Weights of a small transformer language model: 9 layers, no biases in attention or MLP.
Each number is 200 + 30 x the weight over its row's rms, rounded and kept within 0 to 999. Layers, rows and columns count from 0. The size before them is the row's rms in percent of the matrix's.

# layer 2 MLP gate, 1344x512, rms 0.185, rows 623-626, columns 128-255
104,163,203,257,188,165,221,229,167,201,189,181,233,179,153,212,231,191,237,177,261,253,242,258,189,185,191,207,204,211,182,179,240,170,227,206,211,238,160,170,216,205,283,190,170,219,224,218,170,233,174,177,211,192,155,228,250,171,218,173,224,199,188,224,164,214,235,230,213,185,136,187,161,191,201,243,187,243,195,213,239,225,212,218,213,219,178,191,172,219,224,245,200,236,227,211,174,179,208,214,153,249,222,221,191,218,179,143,189,173,175,224,218,246,205,203,189,193,177,207,208,188,256,205,224,180,164,200,148
098,230,210,177,135,192,190,229,239,164,176,188,122,220,171,249,170,197,187,169,194,208,167,226,172,234,208,216,204,211,217,205,212,191,210,204,237,200,234,161,196,229,235,206,256,155,194,151,195,213,249,164,226,180,172,199,175,155,218,120,235,201,201,232,186,221,206,165,188,126,141,161,167,226,220,226,198,218,219,204,150,199,190,212,206,160,186,195,194,181,180,221,187,234,154,174,186,162,206,185,246,189,147,226,223,252,219,177,165,237,179,165,203,190,166,209,171,165,193,158,140,195,208,193,240,191,220,216,198
093,224,158,182,210,178,170,245,229,217,193,178,229,256,194,255,225,227,223,197,166,176,233,170,192,187,234,222,179,197,205,194,238,200,167,192,159,244,214,241,200,229,165,242,211,208,182,193,179,251,206,220,207,184,187,175,222,144,188,172,176,210,219,166,190,221,156,219,155,209,231,236,212,214,201,208,191,215,172,211,212,208,210,202,179,202,248,198,200,228,242,220,165,218,239,231,188,214,185,279,185,177,201,204,219,215,226,241,176,211,192,214,165,202,178,188,220,221,210,252,216,203,160,172,141,235,183,188,151
101,205,147,207,141,203,194,223,234,259,189,197,185,172,165,202,237,194,166,242,229,207,178,228,207,235,217,192,198,151,172,189,146,212,242,202,193,212,211,204,215,194,194,190,175,229,219,228,198,198,218,174,192,206,202,180,160,206,162,170,165,231,198,187,219,170,234,218,252,208,163,139,148,174,177,202,188,194,224,205,168,235,256,164,143,197,186,180,245,186,179,184,158,140,167,190,198,192,219,202,166,204,219,188,203,229,248,212,215,215,190,242,215,163,184,261,225,196,245,247,200,216,165,165,269,208,166,198,184
# layer 2 MLP up, 1344x512, rms 0.185, rows 623-626, columns 128-255
102,273,170,137,202,164,188,196,207,236,205,214,167,124,193,215,266,213,180,202,214,181,174,233,223,194,208,139,171,242,212,238,202,236,176,204,163,143,221,170,177,165,201,201,204,185,234,196,254,171,180,226,206,262,172,215,208,213,221,204,204,199,181,253,175,241,229,209,187,234,246,186,199,232,235,205,161,204,177,194,181,181,188,183,225,205,196,194,168,133,208,223,250,158,204,173,227,205,237,181,182,193,180,230,176,176,206,194,157,211,173,170,217,203,239,183,207,228,235,220,171,192,170,260,175,195,175,185,236
100,136,199,148,174,127,189,207,187,205,231,204,213,187,202,257,167,186,200,209,192,236,186,215,160,199,220,179,180,214,196,221,162,254,175,183,194,150,187,174,193,205,246,223,249,145,166,216,247,239,181,222,231,208,246,223,216,176,203,159,238,231,146,183,190,252,199,219,216,199,169,238,232,231,193,198,213,243,213,186,224,171,275,194,164,239,187,213,228,209,168,274,195,204,200,184,283,168,203,220,181,170,235,229,247,203,188,204,130,252,213,246,165,201,214,197,199,198,131,184,179,205,224,195,242,155,192,152,190
089,233,194,207,182,194,195,224,268,250,178,221,174,217,197,244,183,167,202,176,142,235,214,186,223,248,164,234,158,229,175,181,184,183,181,208,223,157,247,210,196,150,203,171,198,235,143,190,192,221,240,203,206,190,172,176,150,220,159,203,195,187,191,265,223,222,197,101,178,167,253,180,178,235,243,178,200,264,193,172,246,201,144,216,202,223,177,195,192,144,209,132,195,211,191,179,200,195,129,269,289,162,202,221,202,264,190,200,165,220,226,213,169,249,181,218,202,165,187,201,184,205,224,178,173,236,176,210,251
096,186,190,206,166,208,230,233,241,245,141,207,151,186,269,210,188,210,181,173,212,201,217,239,173,215,182,241,205,202,229,218,198,235,181,215,176,260,144,114,232,183,205,202,215,217,223,160,241,220,171,196,241,148,233,233,192,217,244,236,194,173,228,228,172,180,219,184,213,205,212,187,206,186,156,278,189,178,197,212,206,269,200,221,195,188,259,167,157,237,204,201,232,287,209,221,184,219,233,221,222,201,184,179,191,190,232,141,203,159,189,237,180,252,193,176,257,281,193,196,179,229,193,216,179,176,190,167,210
# layer 2 MLP down (transposed), 1344x512, rms 0.174, rows 623-625, columns 128-255
099,168,159,158,192,211,226,199,283,228,182,179,195,163,133,244,259,228,249,233,198,191,187,234,227,213,187,218,226,192,183,212,206,194,202,201,180,204,199,144,226,178,200,231,188,225,146,215,240,158,142,176,197,242,205,188,241,257,234,247,152,197,148,181,185,185,254,211,215,158,249,197,138,157,202,212,199,211,197,235,212,210,249,250,216,180,232,197,200,138,213,214,202,206,220,200,189,197,225,230,168,215,216,219,176,225,226,200,230,224,240,221,233,221,178,203,196,185,179,123,246,174,215,199,152,229,196,209,190
094,194,165,223,178,189,188,210,200,208,183,228,221,190,205,261,188,188,189,212,189,166,177,225,196,216,217,199,194,191,240,189,155,200,219,209,247,204,147,189,204,162,225,192,226,230,237,265,171,192,196,238,207,266,230,165,200,233,176,234,201,221,186,160,190,199,200,173,163,165,237,136,162,163,184,160,220,184,216,121,243,283,221,198,275,170,245,190,195,230,210,208,197,174,192,253,209,249,200,192,159,208,216,162,202,168,252,212,131,194,167,269,240,241,194,229,118,187,205,242,243,202,234,194,203,225,218,209,223
094,160,199,214,166,225,197,162,169,163,234,161,168,149,217,144,158,147,191,138,198,186,151,236,204,175,231,197,211,224,212,189,204,213,158,178,169,188,206,207,186,228,187,219,239,171,240,264,183,177,190,173,175,244,224,182,210,208,165,263,218,226,194,217,185,163,187,223,261,223,184,170,222,233,147,215,208,197,205,204,127,193,167,202,245,203,214,180,189,202,243,193,199,175,225,160,215,204,211,137,175,219,161,251,173,175,161,208,209,176,254,215,217,253,191,204,177,131,193,188,178,192,202,185,171,209,220,243,185